Weights of a small GPT-style language model, trained from scratch on English Wikipedia.
Size: 13 layers, vocabulary 5950, 3.99M parameters.
Architecture: RMSNorm before each block, no biases in attention or MLP.
Training: a variant of SOAP for these matrices, 140M tokens, 2141 steps.
Each number is 128 + 24 x the weight over its row's rms, rounded and kept within 0 to 255. Layers, rows and columns count from 0. Numbers have three digits each. The size before them is the row's rms in percent of the matrix's.

# o: layer 8 attention output (transposed), 128x128, rms 0.0626, rows 124-127, columns 0-63
# v: layer 8 attention value, 128x128, rms 0.0504, rows 125-127, columns 0-63
# gate: layer 8 MLP gate, 320x128, rms 0.0727, rows 0-64, columns 0-63
# up: layer 8 MLP up, 320x128, rms 0.0722, rows 0-63, columns 0-63
# down: layer 8 MLP down (transposed), 320x128, rms 0.0722, rows 0-63, columns 0-63
o124 128:161135137175083172153104167114141096119124126116132103126127084145102136107097133169137131159077091142144153129124162119134115108153126124101154140117101126111125115094086159138160116099174078
v125 123:138098152093120143105136124149113124103117126067137107117115054125106082138109106158124121153115125146163139088094108145130094158040100122118087151119139152118166115112096132129120106087112138
o125 123:140151142143146125158120122112105131111150166147108110089124152118135150111136148111096122097075120129192119121125110165141120089134164124130104150121084118103127114158157108093100136170130118
v126 125:139141104134132098149136142107138125104110109114144112119148130160087136133118117103142143128178140129070156129146141126166134146153082129165115104091140141147111090132102159114137131125145108
o126 126:139154119122187111100169126126123084105094153149122111110089111154157125122113140125128137110104121093123146130125136140103127120099120139112144143112136113094114159114129134173111120152114117
v127 116:105141163093167114136154165154092134134199114121137097160099119143135160146146136134117138135113100152127121103116144108125182128124143133157131129053149099103154105116096108143081120135112151
o127 112:166130097149086129154101126088107146131158136131109150096127146123112130132124156105094108154113126170175162148121105098129112089109142108110136149091143141188101128136108126121140104099116141
gate0 099:109098130111134124127094139137125161091157122130097127134086099139172149114112107131149132114187142159126131107147121147127130174143121143186165144188121121133169146137151163105142137129129111
up0 101:106083104171102129129111082165124137159104119127120130144110121139144115152158145137128116147122134128147109151138125150147183134121183112155130134108117088160102121130154105118125144077116160
down0 112:135153136095115116154091162160116086155073142129076114164151159155135097098156142152138149170119108113147092133153133140166144140088116136170134150128140136109137143128165134152123103120117175
gate1 104:147118127148119147096096123123129120122151121128140125169117102119104176113132165135128152201115109140168067102049137157145119132114113113154160108125168138114136115138103131125161157102124134
up1 097:125123104118132122115133119154146101152122087177134093138119105088075123138155141125107157133065138126170136110103138119133089174122133111117152103115137131165111139130128135122094145143142137
down1 096:125130153132114123133161143115123107144098165116131139136136107126133160072141122150130148134100161146119154153114132134145113118177141082107155120095097109145117140116111134128133059151206149
gate2 106:121123177124133161070102145150156106147150125102163150125124140170142131118125120094135110101095103154116105140124140158122132163136095152145128142138141131093156150148126144163133128113104141
up2 101:097109162141113152123118152118130126135094096092115169129136113149134165137103124105091158089106120125132128094149108104168153116110148187142105147107111121131119120139106104163115154118118145
down2 097:104136112144114149154109098120164120114138117102090133138161117141136101122127148153123136122110082141125091117154130121086144145133081069095112130151095168112140166127129123147164106154162104
gate3 099:123146165154108181125144124152120113138123125121158131134142128124134165118138174142133107139102161161120139131097148145091162119119130130103117126139144132113143115123095140175090139130137104
up3 102:113175099143122122122090101150115137107133088111156099097130125173133104085150111131120170105106138128108125137117139147103093162129179141097102146156190152144101077124100117100100128140119153
down3 094:087104130133158097124121104107127156132129103120127089092092117099117130140145109148147116113089135103099133123111092128164107132111133168103146116132133097119131140102143112084110097140124138
gate4 097:104181130067138135107129140147110118111091124106132111158131168136132127163118113122138084096117097117123106108080143166136089160113161104109125154161110156124130132168165113147155134160116133
up4 097:121144143117118156097137095118105134103102138091101099129088140141137105180136112137156112112103126093145104100088121137119122143179122139122134087144158129134119114157124149133100137086188089
down4 089:124131118135095162133122126149131074149148089179104126151157095116103140103137127129139108110117077104116110091153130119100073125127107087117092150074165154123120151129134146144143108113149134
gate5 105:135140121090120070113167138127132090133128135103170131168148139096128110112110122194152134107142091140140094135133141124118118173172138112109137128119115102151127150115118121105147161163103134
up5 100:131122160150147163116105163124163108165116156132111188127136125109092164146131088110106063139102134120139113087090150067131157174119124119107144123138088148098146115125130127090101147122094135
down5 101:159141097110130134135124157121126142143092114104104121136113164130149118155119180166114171115129162136111133146147110143149133159095152152104136145147124125116121071113107096175115111144155114
gate6 102:132114113131110123111144167112154134166143145141116167116131149151092138120097096077138130165142125139082130111115089129141133146134174140126106165135153115097148160167122131101100172127139158
up6 102:138149119148092122100140111117119084138143103160149123069102147164137165112107101119131171148129116125136138100115133139150138151122102128152121143167134149135135119155124145170144098138136110
down6 102:169084140155128133094121089121111112119143168096160076121116102135163143163103107112131128141141154109072157131108103184167122114136150080190143162101154102155150159107150113134117145169126151
gate7 094:099109172157119117095100162127123102134118147132127142089151142124124156177102118114122121106116098146140146118160172148106164139115108116107111114082168083101191125114115123123108107125158103
up7 101:114130173139135085151091102070132105138130165168097193096104150168159111133070145084076111130135107095134115134134146115135138127135077099107151120151145127130145119128150110119092113173144140
down7 096:146133109112143127127164091124183133109137109105199171106102119158144115182082089135097143150114075149134112154143171152148115107122137111107122135113192135109130148136128119119102147176137153
gate8 093:141152133145125154127111109144144104146156114130155149149133105146126139110117086141118143154134171131132093134094115178086107124139108154092116189119183113150135109158127119125121162159120148
up8 098:150125114103159108119091155136132120074131142105134120128133152101126138099143073159146114145157107114146100142158140106122125164094132101149154105116138167135134101105161152129140102113149087
down8 095:119094111152115111161124124106138072191140124155159125155142145146162084111151151080125167132154136149135124085115143149148116113153129149145132132111096112127120131109112127159122115108132099
gate9 100:102099091146160111137146122107171091104133092126116134126082137122160154116160167149110110113102155129127129084105115109151127108112124148148109163134144128127070126114151147125133147105122127
up9 098:143108174107100106136150146162149196146135126142131111139156154130126107138158116138091108133139160094160176132154115114120101175143167191118116118125120118144106185117134118162167121073147124
down9 098:151147133144144115117082111122121140149125113136140130129153116129116099091150117122154171159138171150129154129129123132139140149141140125132146116066132149156133141050170144124150124117122120
gate10 105:088129139095104108149109147082097128113146133091146128125114160123138117111129156113091099153147094154154122133124125135167083119171121134132193129116089143138136095098128135112134100152118120
up10 104:095124173158136125104144155146118123162159159068120120132115080100119130130137084144144104128114115142121123133116150126116141152138108102162171118122158165149088130115086137123168119088169102
down10 099:099107131110146084097113113113107158132118142133091130067125125145107102115171131146129123071125121122132129142127129136116136157179118166119110164171154101128141142157108106116117116135095168
gate11 105:127108140141148174140113151072139118153141120184127084141149098155146105135116111154108076138114128168098141129105115150111150144158142123128115163158113112136125124118138091152132120121114130
up11 109:149105181125136133172126102170084115082126129134133146119121109126130134123116167100157139128132137124112096143200102113142118111124110141098165109126116125151085132129105134144150109124160116
down11 106:115123140154106132141100164125121096139122168154136139158110125074145092136129155114113142159122116111137137177144153098102142158152101165111131122115101101147137105126162142120155136080164082
gate12 105:137093170143130094118139133113046126127134094150131136168075118105127120136158133150164131115108131164113157155107155122151100099167126124133140163140115137133105148128118144102146089130101118
up12 104:117122135103114153101113145120138126096126140111131122144124101122137124102091142102141148110117153097129130105131120070114165128135124123127131149159098118145106177159126134134141125112153101
down12 102:110135150111106119119128123127149105139089164159123104087141177138150145134116116132090171096142098125092111152166146139141157133132125132138126110151117134097158092153113112125076156114114172
gate13 096:134089142188130108114128112089136134134089118159122082157117106132095134130094145148108140123112132146121114105084144167151094110128107138122127151152113129119124139112133141118178172133127128
up13 100:142126146116121104111160123142104144094104136119147108130116154122162129142098118152115147093108131164148135152142160110173110147118126154095178091126130088152142106136129119148137102117129140
down13 098:117146131104137154129111175086112103131120097127091084155101092086106131140141143162111075153150140078126134116124160122091139090154105122120114142100151127132104097131130139123104143111121129
gate14 095:095117117133132157127121172096141113124155134154127138161096124145108146099136133149092135131160110137139106141182169115060163117165104115123140125167114116085148151112142107141134157129163130
up14 104:068079124154123148119106139112122143177097140126106132146105107106097139150145182122148107131173140137181091150164134153140117141135128149124174139143154157114096110100130135129136115127138152
down14 103:152123142097102107152119119085113100116122144161154154109159172140107120074100060159092120104133130109113171103126108097109071134121123113118147134108106129152159137114154128121134115144087133
gate15 099:120129143105143132104134100162115123137102093123163146074150103113144137103146120096150080133136104117136140140135122120138112126114119105122113139126124099111154127112113170128111119141123188
up15 099:142119125109151146130151142129132111124126122135072132193122133153134105144135125155145132161145132143099122121131130083113156152143112140084128117118166155104116126157100122120109149140132069
down15 101:083112122091133120137090125139134122134151124136082170150135149176154141145145110126150117132151134117115162117110160139142120129114111139120122110150125152109146069121186091156090186102107080
gate16 088:155149179143177104125134098099104131105105123147095128105103132171159138108152169149135113109100128168165122107192121116143148136147100151121124118133131155128166156116176101112115145154091063
up16 089:150078172131133155131157115094125085092152132096125120147105160124154117120105082143152154150183135113162154141092141103163117105096108145125108147164084141120138136168132130107181118161090173
down16 094:158119129109133128156159090120126104139181120122111113130156106127118090107186113128116100096168127067121134147045151118105070152154125098146116147121166101098118113127092111167122175117127118
gate17 094:140108123089160109086191148126164138092120141110080121170133105119136120094154121170124151145151168150140114162111118118085137140114125112121148121142113146159160082118074137127128124176155111
up17 091:121133161107128102117103079094093136133106128136207088109127163161135121161119135111122161133166158103137160172114124133128135149136160182152142091083120134117071140138150159107098111096123126
down17 094:155147139136091138160189099120139139134119127172073162180132099124112093098139102179098111123119103163095117170123113113104127147152115124138193132162111139156120103114079153142112138148143131
gate18 101:136192118131121117127089126154164105142182145120111112124138140145166103123096125117110126133130067109150139147078110122139112149134135124134144138092167131138137133156095124119111164127128094
up18 103:100146156142119156128097144152162099138111109134105120123113134161139172093134134149141104135112122152138118121167123132131136138126099113139142090143191100064093137128158111143136116161121158
down18 098:148089131130100108168097156122153118123093157149115111094118111129095080082148113115137091129149145138118116145193143105124142124136131108150106098179131155119156098107141134128096132152097176
gate19 098:110146128117114147151154121130124106148127124142111147121121152170177107117160118128081090168157113145131109129132101118163140129090133100155154096116082099109105113120134115131088142134148150
up19 110:133090105134119117114112134100133093089100132101190144138158123120130114134159145130085156108134132111120145083163131156128091063134114117132135121150146109169118122171114140129171158117128098
down19 104:150124120162164155147147092097108152147116111121120114072125125131175130142102122152166107120122125139070123106189171121119138128111090141131135105128105084114128160089141135091166117139115084
gate20 104:171104101139116116141140133157095101132126091112105119150158087167148117145136144117117143124149141142119115102163136143094138084112155123126127119101135166181135165120137116161160141179098125
up20 098:110132123083108111144090131104182128142101157118102147128110126109133147141096137139116146092101164132106118129099149122112110140150085111154162142121147124147090111155168126149156130119206174
down20 094:095141140120112131120122143093121113149116103134158142122077125131136147149150161114132166153127106132110117135124074114138100133090114130164108107129153059094085132132143123130143156116119119
gate21 094:070136174132076101094160101104085095127121149114175166138150167135127104140116117154128120115124146080112138154121105146147128087146134136123109133162126068151164129135154099116145143155114154
up21 097:108131135112089082089138120123108134117124116118132134179090111099142131077146132125142143166120125169159133124116169118091114142167106127157110146129171167176124125116136131151114128143147082
down21 104:117077106154124144125109145156158113086145151084149111124149154076071133146149134103159126147130165122125131142160111101131084134148185139136160154125126163119162101122097134149122107136143131
gate22 102:144143139112119136110125116072099139104143112137125108145132130109144147172113097167156084116105117130137130064114129142120085121160145138143074133144145119124082135085078125146120105169132147
up22 102:162144118102103164118141104146093169137127123167138144131141183132103135129123094115145149105139095092156128123130153162101107138099131134130138147112105130127078120146120105142123117164120129
down22 102:120185142131139132128152097124164151082082093163077114128119174109133116131137115094129136148107141098102124113110149107148175173111152088123131138168150089135111120126112155135139163104152156
gate23 100:095122101154129080116113136139171122165114090091159148127087141123116149172116117078155143148127131175130103103116128131071137127135117105180095126168155131115145166119101128158135147136119137
up23 094:094133134146136156123125106113143133132105107083138170152105139103151130146104079135116189121150105149135138131124125114111175119143142089112145101105173131156092151103087133116115133138126135
down23 100:129072136121118116129150096165126121091139131084146153150091102154165126139133125100135111114136106070138121121124154125136138134149117108110113156109127097126077109075152106161126178093141112
gate24 097:143084162085157114110111105102135135135116152152119148147117131160145128108162176079118118087123141180126130119139159122139116147103111081147127152065100110116121119078096166095127109120118138
up24 102:124074116136109136115121100120156124128125106142112108083174112125092139138112145097155135179147132080135127144108106117121130141147115114141126135091134080119110137154073140148137081125157089
down24 097:121122083176154127106106167156158106127144172171133129084129131163117086144111109129118129120138124130091115114094095124121144153129163133104137146106141149131122127124088098148139146130150140
gate25 097:089088128145106106113131134119129144135092148120096144127136068111138101124133107109163088112138114141140116130098150141102124142106103161095125170124142114133142122142096146074112133099108090
up25 098:101124131117159152127142149150133163110126064124106127149111144167144100099112161090158122148132119097118141071155085115123110181143156110132106114139141103127180108120129107144147123151095125
down25 097:161128153157151124152143129114117110159144143109090144085143134134086114119151157104079099172151127128112177087108148123118125124157125111128175121140142118120136149151153154123116130162121118
gate26 098:138110145124060137197092138109086110135120110161177133127140122124120133134169169150143114101110109152130115119109124185090107142103133127114143105128108094134155068170094139166122141154118137
up26 094:145089137124121108175137155132132097111150146123094187116109099131164117094114155096141146129138112090128144121122164139149144095100106113116138099119148102127135098125115137138129117109127152
down26 095:095139133120155116113144108139120109153113105133121118173123078124103143142163106145108097098093082163121137112090131118120163142161130119147122155161105130143097112120117137149142111104151156
gate27 100:151113138099144113155130153169150118117105130147149144151091156171091126145093145121130129135150138160143142101120139126112113160193110115100034165095118163100109136141133131171108134129117104
up27 110:127122123115140119077182103124169145125057129149122134135118139162115145117091117155127127139123125174091168100153164149131096162146136126102111122092112128062131119119103124152126111111127103
down27 096:088155126086175134107149149098124090140109135084122165119122142136136176099097083140124134126128165130149157122141148128129129120185121134118089111127138147111130152157124154148125115124154127
gate28 099:129126083123113091111191157126123096117156106132154133133149084125157164127110105109152103115144143105137127108142111145114158119160155101109080147119072141155118135149147098135152133123164138
up28 091:116118107171141148146078099114123136103144143092126130134150102139088162143134102171082138161112146124115145170106114155166119134158119153104112133108112101109105129110120129129120083118086150
down28 091:171107136081131152112135108130137151154139112133094120129099177116102129107117108146126115136120109146118138139165111096143142124163120148177133115090137145122113170146095140096142057178140162
gate29 101:168154132134109072112131134140168106134154115133130095105124095147134160135138137106120099158098170114109121135111102158154138110128118133105135157193110115125162106100117110125163114113096108
up29 100:082121117160107105140127119135136076152134150139096128132132117155131104110154142165100170126103141089110087133135098117095189128108158143112137110171111112157133142097146106115104139134120100
down29 102:146088123136152116115127155154163115132083100121132122143139145099155124149157111106103131190093110131131123100143123149180110095114121153142101129119127076097122161145078176115127121163181131
gate30 105:108094109124181126096136099103092119148160114135121092147108171149128090133095125118154123101139117135123148171138141101093148140133107140102127123129085124131101133116098156074126145128125134
up30 113:156152083178109121071131151128129130157093098099117178133156150124112136146080141145129152142139082092137104125107114134179110150174152135155120119098072132158082117143142131121122134128122129
down30 104:068138143125128154147118157120113127142151143144165137104141161107150118110141111157106135109124113093127093114154156167111116138155134133143118126165144155131112112149104103115162114098119110
gate31 092:124123107186116167130115117143116129158150117168118164148101089146095172128121162120096101148153154157144144136121127129140143108159122125113118109099095155092168160150136134142129136178118119
up31 095:070139143112120133108093153111153143115113102125113134121097173103158129101142113153161133135134115132105162098161189133126140148129150111145140123140117116069151151155060117173098085131105153
down31 098:151119143119125176153149152174158109159158135144113115126154126185140074121125130152138127090119114149137141141120126124094165119111122131147117159134122132115140121116134128110168166112164148
gate32 094:134168141111097122102109127099104169137116118161185142106177132141147125104169095179108102110166135114132129096114118108118126166128124124138084102111139155166132153111106078121115117136162140
up32 102:159121127129084100142108172112117087100116150144112122140152099154178138116148138092092134153140130169112137177147109147116097110074115162143146138136163128121122137143101138163125151157152128
down32 098:083126130139138072142113101129139124174101125146113152115200103122134134175144116137121178134108130147142116096095133155115103117109133152128099154140150162129113158115123115083162086086148117
gate33 103:094166156102132126124107118135096132080185117155120122125173114133174129100113141081124136125147106135123124103120079174184141154128144133134149107127156126123127096183111109152086106142153157
up33 095:080094119157159149151110123146116143153117135124111128131115102152097132130065124142148143165124116119149137165122134131150093154125112098185132139126130177111118147125149133144166155166107145
down33 098:111122102093126114123128118155118117095112121124106152113139153123126138121106140088117107151105142119180120088122155133149114113115133140158165094186154131129163107150176179176138119155114134
gate34 102:115084106121175108110102141162111086174141089136094122189165132157110137087126127119151106118136135147139078124115115136098126130143111111121149162120157079105117139113100135111152137168108160
up34 098:126095120133137114111152121116094146141145155110082128108134135120105133153143125114172123141075166114120111112128134129128125118171108129120089136146067136153074135164165148102128131128121121
down34 096:119141155111140114143144102095158101123115141129183135119119142156096105158127149127164079132165080120083090121114113132092156150096130132117132139152119138150146134110139159157119105116073195
gate35 108:132152132089132117144135123116100097152137123121113172140141109095098078102106151102113138116140068104097172106148127164129163152195096139176121092114124149122152123126124180127148118133157168
up35 101:149146160105105088130135106110129174138163129085147109159121114180120114116127148154133155092128124099160139135083137130146148125150154080140127125153142122145116086127106097149165117117165156
down35 101:089110100146142125113145128169153074148130104121170118169136093133118119096138180093087164130118143116121075122113136136091122096185139134137099116121118134150174112141133130126123145135103097
gate36 095:118153123132147153125124095085135118099156119135139121159130186103113163105166095140161141150148142137158149152103149125128106209119109145160079096120092152088140112124112133157168108111143104
up36 090:142136137116151166094114099128129104130133136129114158155162137087128153158135148129145151108131094062129121151117114112127131144130136120132094115105112114083113124166165119115128095090131097
down36 093:112087119176121111167144138147125145098130122134114120128093148142147117120140125126133109113106130155139114127118140121108065102140117134161106107126118096131117141104140114149098187139147168
gate37 105:163185137088121145107096134094107103120131123151132156184128157132112115118091157117074158145176112106162120145109130142123131130147108137106120138143125119122136065142105182134157128135189139
up37 107:139107082178129113094101149157128105161106113121186129098144092146106121101138138118157122130110093139138130132125099111129101126155131121103142136098127138128148116136144107103131181133132110
down37 103:173115128147118111123109096124116140079127120097108142123090108067125132123108151092104141105137145114156136167113140149121161124121139170158090146128165095092138122150160156093114140162094142
gate38 103:148140173116117131109151088164112138126141104105100103135128125158080162130130113164105092153097144125142099112122129128115162095174173132170127111089146093120103101141161110112109101135113105
up38 101:128146186093129151117126071118170111087116137129066096142141128160091143144134125113104127109138164130113125104137126127127112108125123134120163096150126149102155137127111131050133151118142096
down38 099:124127110161113158098158114114113103132140084099144176169123129167116151127143124108092125111118070102155124147097151130144124112140121106108141116133123143117105120081130122110111156109107110
gate39 105:095129112148115126123124133126116091094093125138108127168118126138144114172107090165146119120138119161114190147164117091107136178068107118083156162179073114151131136124153070156149177129115116
up39 109:053122150156184144093098069124125104144144126057116125132147150141117137122110151152154095144148144134145168148119144105151119121093129111126097121130111146091123147124122147116144112148087136
down39 111:123147157094097084160086148134139101123117123083131118158101156129163145166124110116098155113132137132120181115151117133131071147117108117120124147153074101108118124121168137139149125154165154
gate40 100:129154154114130142145153129109123085140088097171151120103100141155135128110134149115126165109115150144163131113161113188103118076156159139106128127166140102135158151112109137106136140097147136
up40 096:115108149148120113133149140101143138160153106179128083151113150150108111064102121096109082118134126135130138151099094088139108158112139093173146088120092137124090114109169106147131126140147095
down40 100:110158111137116130128157152150156125082102149044105114132114108144121123143099143135102129110100131105155116126107144104143135149119114139143145169104148119112133123121132134117118099145143074
gate41 102:086115116130125140117114131126112110075159107133149133127138121122111132132090121122121077117157141147132183148098161137134065151112134154150113122111094107079134141125147126078138153130130112
up41 106:098136168116140131099106145168121119116144123138120141138142137141123138121169090124133150126076127141120100105103152153143134180153094108128141130137152119113130120162181144158148139142090162
down41 106:132130146139139096111092138148142127125107114100149145110153093093126144125112141106111123117143109100186112162121167151141136136099147110112124176137177118104138119153113162127173173126128183
gate42 092:117098169144154124115109129152088100131151189095091110176118073130108100126130115117152112117078122082121111133095123149136120104130162154134106134113132102142138166113140109139124158117161135
up42 096:127118130145115129131134114139125116094087098084142114110124147147115132110173115115097113135173133110128119122141102135102127143107093150114184170101137170113156156173097118141169134128124081
down42 092:129131141096138114160102147099135113096132154115131097150132112149102118119144114100079108145124149099115124139133151117126170098139076150173092158146124134135090080120122164145118160113071132
gate43 110:113082136130140112102141107170088101090102132154163159126147125178117121088137151102096113163133084141128134114184124166138145133135136128114121125140130129131148100156135124086176143114138120
up43 110:098110142100142087151137099159140102153132106112120116104117114076097155139121165101118087109140129093183127150122157133137113114135103122140106071114151109135131161106093134107115110141100138
down43 104:100151126109104188128109158119097147130110150114134115130158108135137145140096151118110132130149148112157129134155143101133172104123170089106182104134148114130141130134140125147109132132107163
gate44 098:126094144174111099067104086139105104151109142109145133116141125081088108106098109141101133120147181127163086148100114127158096109144127098140114120152117128152143128140185135120091095134128101
up44 089:109118117131133089100100144097100122122128185110078111109106101140184126126101148138121105135137158144143141115111083141162096127164170127122166154105103164104133143144132108078152148103147126
down44 094:129154125109135180120129155073112111122135115110084114126123142133134140156159145111138120127139061108125142118136138083144163176110104148124128172110113119128122115119110146121169150143080126
gate45 097:146086141125132155117126091105134169134169120150140088111171096113133131117086096129097135148196107137137141079137169119118121097111105158189137115109114127070148185135125117130133131125149053
up45 094:142160133130140131109143098081118134152089107117123101107120084133107123081124107133116167115139126173088140120205138096125161140135137106140160138155143076106124120127122169156085098111155072
down45 096:105099139104155119123104134182103104149122130118142150137155115128123147148136130116140121087132102130141159080135143154101123148106122153103126160094104136149083150092122115094118085128169104
gate46 099:147112136143117081098117084134115066152122148102163122170173152150114167113170097155145132112125185125089144125124150115128136177142114108122113130149129127121151139136158151090144123151118142
up46 099:137126080146116147181119166147123119116076114171077107156115100126090133115124084136120156123099137132106151183127126161123114094167125145109109137134128122093114149104088127156155166155139129
down46 099:133103127077128135118166128135105100109153122142113087094126156108156175114134146156103109121150102121142100131093160126147160112178108158089077170138128133133140161159104151137144143109115124
gate47 100:108121123101107140157122113134130136109077089129121159146116123154076138120167073132122143126164148155128100135130125180162133126178094082132138206150108140111170188101089138104125147146126151
up47 095:110091112111130126097136142203112119161116135092152123115156112146132145131135157147119048135135138139160124116072113157128151132148117133129124169160114174157123105114101109127111133163127122
down47 100:146102160110097115171154138140160161104126169119094137129130134138110106096152109147110152164138117124120107135158150142115125111098100125137139130082152119134121177112144131116136149123122156
gate48 107:106157123150110100101118151135181154138127137115156118092068148109125142164117143169114120112102154141126152091144141166148101142075101083122107098189079087111083134123132118156169114133108124
up48 098:096093145095128110140099108162091128160150130118146138147115111170149158179119129111131131113089144109123169094158119108138165160130123158138124141128091130103176112118112161153144105113095111
down48 098:131115107141128099138158185113110133121135117106150182116160110147093141182119144117126112098121109153135133148114093109101152139104109156189142118101169115112117121165128102103147126112103170
gate49 098:144088132094141163131177115083091121102130137147169130148141114168106143105120097150122133152168126132137162126164143158122118108146136116165127099128101092109106113088148166102175089127153110
up49 097:142108105118070119163106104135162113113107141134114105106112177107121117125125107140122141147089074117170142109091114092120120125105139137089170142162125153111149114123109118115074167135132148
down49 094:114109113130099081162098136137113092110151092129170107087149115166119128166101156115132167171130132128117132144109142091132069177149109117161148085150141137121153127114120123178158104170132103
gate50 096:097143153100126090101108123135118126112144073169101124120158183136085124097148159121136129101134137114166114109147118150163147157140110149140128136163173101129158120140150081139118121146165104
up50 095:113154132122147110082123107128154148119116125112136089110100152119145158129074167139092120104106135147152135101174159105154182120106098096108138154156127107122128122181108146172129107136137146
down50 102:131127159150109132130155118146114145149156126130143151111134070127113142123097112108147103167129113134113124132122121158163125138128144077150110128157168118160166173128100169099144151100123126
gate51 105:125128152145139158107128156125140142144116102130130128147107121109150106116144131085137131117084088153100103086156137169098145163169167137145155156120069120134133117133132093088141126109074111
up51 103:163135178136139171096108157069130131128109122120116155169130137131149157128166107102085144136157099087100129085135090149127104137097105093163147092167132136160142086103110133120148131125148123
down51 106:170087137141117152144132145111112128083132131103137161102118121114136103137100153172109146147114058081175103130119168115156106135138107128150142172140145111136107116133145076144100072158139104
gate52 102:118153099146140135161082153151127114117113149114110091135118139132159117103136090192070138156125082135129109144089163111100154138182172159097127114102113144144132093117133137137125121156159151
up52 104:103121140113099154098190115129133118151118127168124157111145123116075140106107163134145133143105122092161147132105111110131115153160096089131154152103119159124124141133106123152070131157147157
down52 108:145128149139108121135146112107101112123138116124092169147129060097129143103125107125121117146125099103153109148115132136121156095142178100138150142142166117155100155104107109144133161144133160
gate53 097:097123132139142116098107168118132118155054104180135120095152189117131145084085112120137138125109120170133088135093057126158126112118113139109128098168154108096145140157140101143116137124146110
up53 096:139133123131102156170138148137118147089117120109124160156125114109115134106162117125131122068114110128108104113137130079136107117147104097093154124151163167123109139094133108144124124144104109
down53 096:169096131157088075102135129142102144164105114109140130143145179106142141144146116129132103131132163132094108151107112124133081104140114135123156131080126141097106129103139141116121126113120124
gate54 095:094083081116125156124126117113107140166110100151136160149162163136124107091138147072145098096115100122140104078163103125100121136165114137158120136146126139108131180092130116127142115102147138
up54 092:097154140179127140120103134117122158149119128117137125138126150102126118113103098134170112146110137078142122109098160152142124128090104134121152107128173150134118200114147121140127158116123103
down54 097:079165123115114110123125147136138155108127125155173136106089187144103116117128139174135170134161109148142121177095146160151116130123112121148115087117132097154150104120163150148141135100111143
gate55 092:161123066147108102084145092143149133176135144130127134110105120114136160148089089087128134149162135147114133123117080141166124176106116143138111129120118124106114116126110109129163149118146112
up55 098:125142132091163109143115086182180135169121098108125132124152140207133123139107153099136099132135073196103115182128075090136128162139158183144116123125101158093107129136140101157121107097142135
down55 099:190120114118076117137126126152141115112106153132144102154130139157144139182165133136149121134141162097150123115149137182132156100116182131139151146133135117133140091136125163142138088139118113
gate56 099:127188153102131132143129157053143120082145109145137110116177132128102126120134140126158131123115120114138128124107179151125112126156142112117148119144116110172137152133095135152068110088157129
up56 101:128131139099157183103101166095128171147135156096124164096117136121108119140172208132105112172096116117119136147149111122126110127153144134150114084098095121123093118158121121156106135119134115
down56 098:146095146140153141092103126123112100098132133156116113113174145162087141135120118168146139123110116104106142104143138149097110143150130108143124102133120121102167149115127121132163170111184168
gate57 106:108142141115134089146123129144087108153148088153089107123087110134079131129098103134116202089125097145137114130126150147151132136179161100091108128149141105162096111139179197106133113125096080
up57 090:191127133124145134112159144130140089149186109104135099125158116102088156142131068128126161160101100132155095146143120121119153157142161135118123159136146115143183115123122117102141160161112127
down57 097:148106124151122138142128142104131153147155116104107111151098134181175126108153167122115137138141185127133117134113167102105116149167149125111145165124100134128134163113150099086117131131137129
gate58 109:104143097103126161145105118122081107111128119110131098111099081113141139106129148106130124128131109156127177122174130159148121118134098089100188169126130161103156175127115107151142159104141118
up58 105:122091117091172100122096101108099108168079118136126191117131167137136069148108090141090146107125126117137102110094136114133155112117086139094094119105102136123167124135129138139087097175123125
down58 100:139162127175107150141114123136110161146116160178110102130108088138093128134082096109093135111105134073136117108191151136100119123096083110099174127142112163134126101107111115119143126140140119
gate59 102:105132126055130087106165086139115094150124102145108128129097127127184097116092088126165148132119146108124118113125133121110140156088142101156114098125173118073104132121097126143151124164162130
up59 095:108151145116106130165141124093128120157127150095166129131100101121194129102149114140150084152154121101153129142131073135077124145127102143116097119086143150123189163111103129131141164111120143
down59 102:106145117117105127150162125154096095132142125182101163174085141090181103126093128146118148121103142110152137132119107165132137111203161122151127125116131121119171115144097133131125093125132133
gate60 110:165109115126096109118139081091148120166112108184140141136124121147136114137078122149131113147153122117144125133072101119150096136144117092092126120126116084101121111139124123112154139134061151
up60 102:086145105142151167119171136127103113101170097139088124122133139102139116175117141131158131123152144136114132159176141132124161152165140116142131210095119109111166106135153147125149128125150144
down60 105:144109125140095134135117141099090103135132137144122119141131139079147150145130134145146126120146149149115136134153126124133133127127082177135096145118161162081163146146159073098096119134147110
gate61 094:102169129163188098106151137162134101106137103158164118111159140079121148137125126125109132113176131108122149118142123127116126140140164137145149164149125144135138134099102156098100125132181150
up61 088:158096116111148110088144113153135114120119181077073140097108122131062109128164145118102139090148121109147148150112142090077138127095121111121135153128128085095104111139148113095119154116156127
down61 093:122135108186149152119127100135128146137123145188152126161116118147108110165125109143117144106131140113121080119134167115159111097127118144157120107104122090084136113137133088142112131146124099
gate62 103:167143097128167140132140120152149090128066083158159102131140108153138139141160148070106116125172106120109104125131140107176115168112148115156116150152110112157147146108160159106109108136116144
up62 099:151111152099106102117146161118079129115114104149158141107144137162109120110069154121122146123151098125131117134132120122118126114166130112120159159125112120092155140134126157152174139155171066
down62 100:126182116141092116112112072143111077099110108105144102138130105122134125196084149102105141130117161127110147156160167123133072146123113127127143125134130090175167131122112148080159100150152148
gate63 102:066114158117162152133121091065137114144103114168140133112082136110106159109119157132126106136109141121123095091140114172098135111121120149127162130125129113116129112101130156148134138094130072
up63 104:167188127161093141139144123133084153127136097097101147151122146125093137141091116157128152131130106150096152107107100130130153137127141120123109191119073123111152127149136136142115153138103135
down63 100:111161146120124106138122104124097129116113179114161097107183126136115130152110091135135122143129123128157129138164143124143154109070139147122139106138087102150137141145106146170152114097114130
gate64 095:104111146139150100139134122112129112148115168152119152176131138146135156128093126157137165127102144101108157161162123106164106163130113122117125130115135111156144093156110183113097150148151107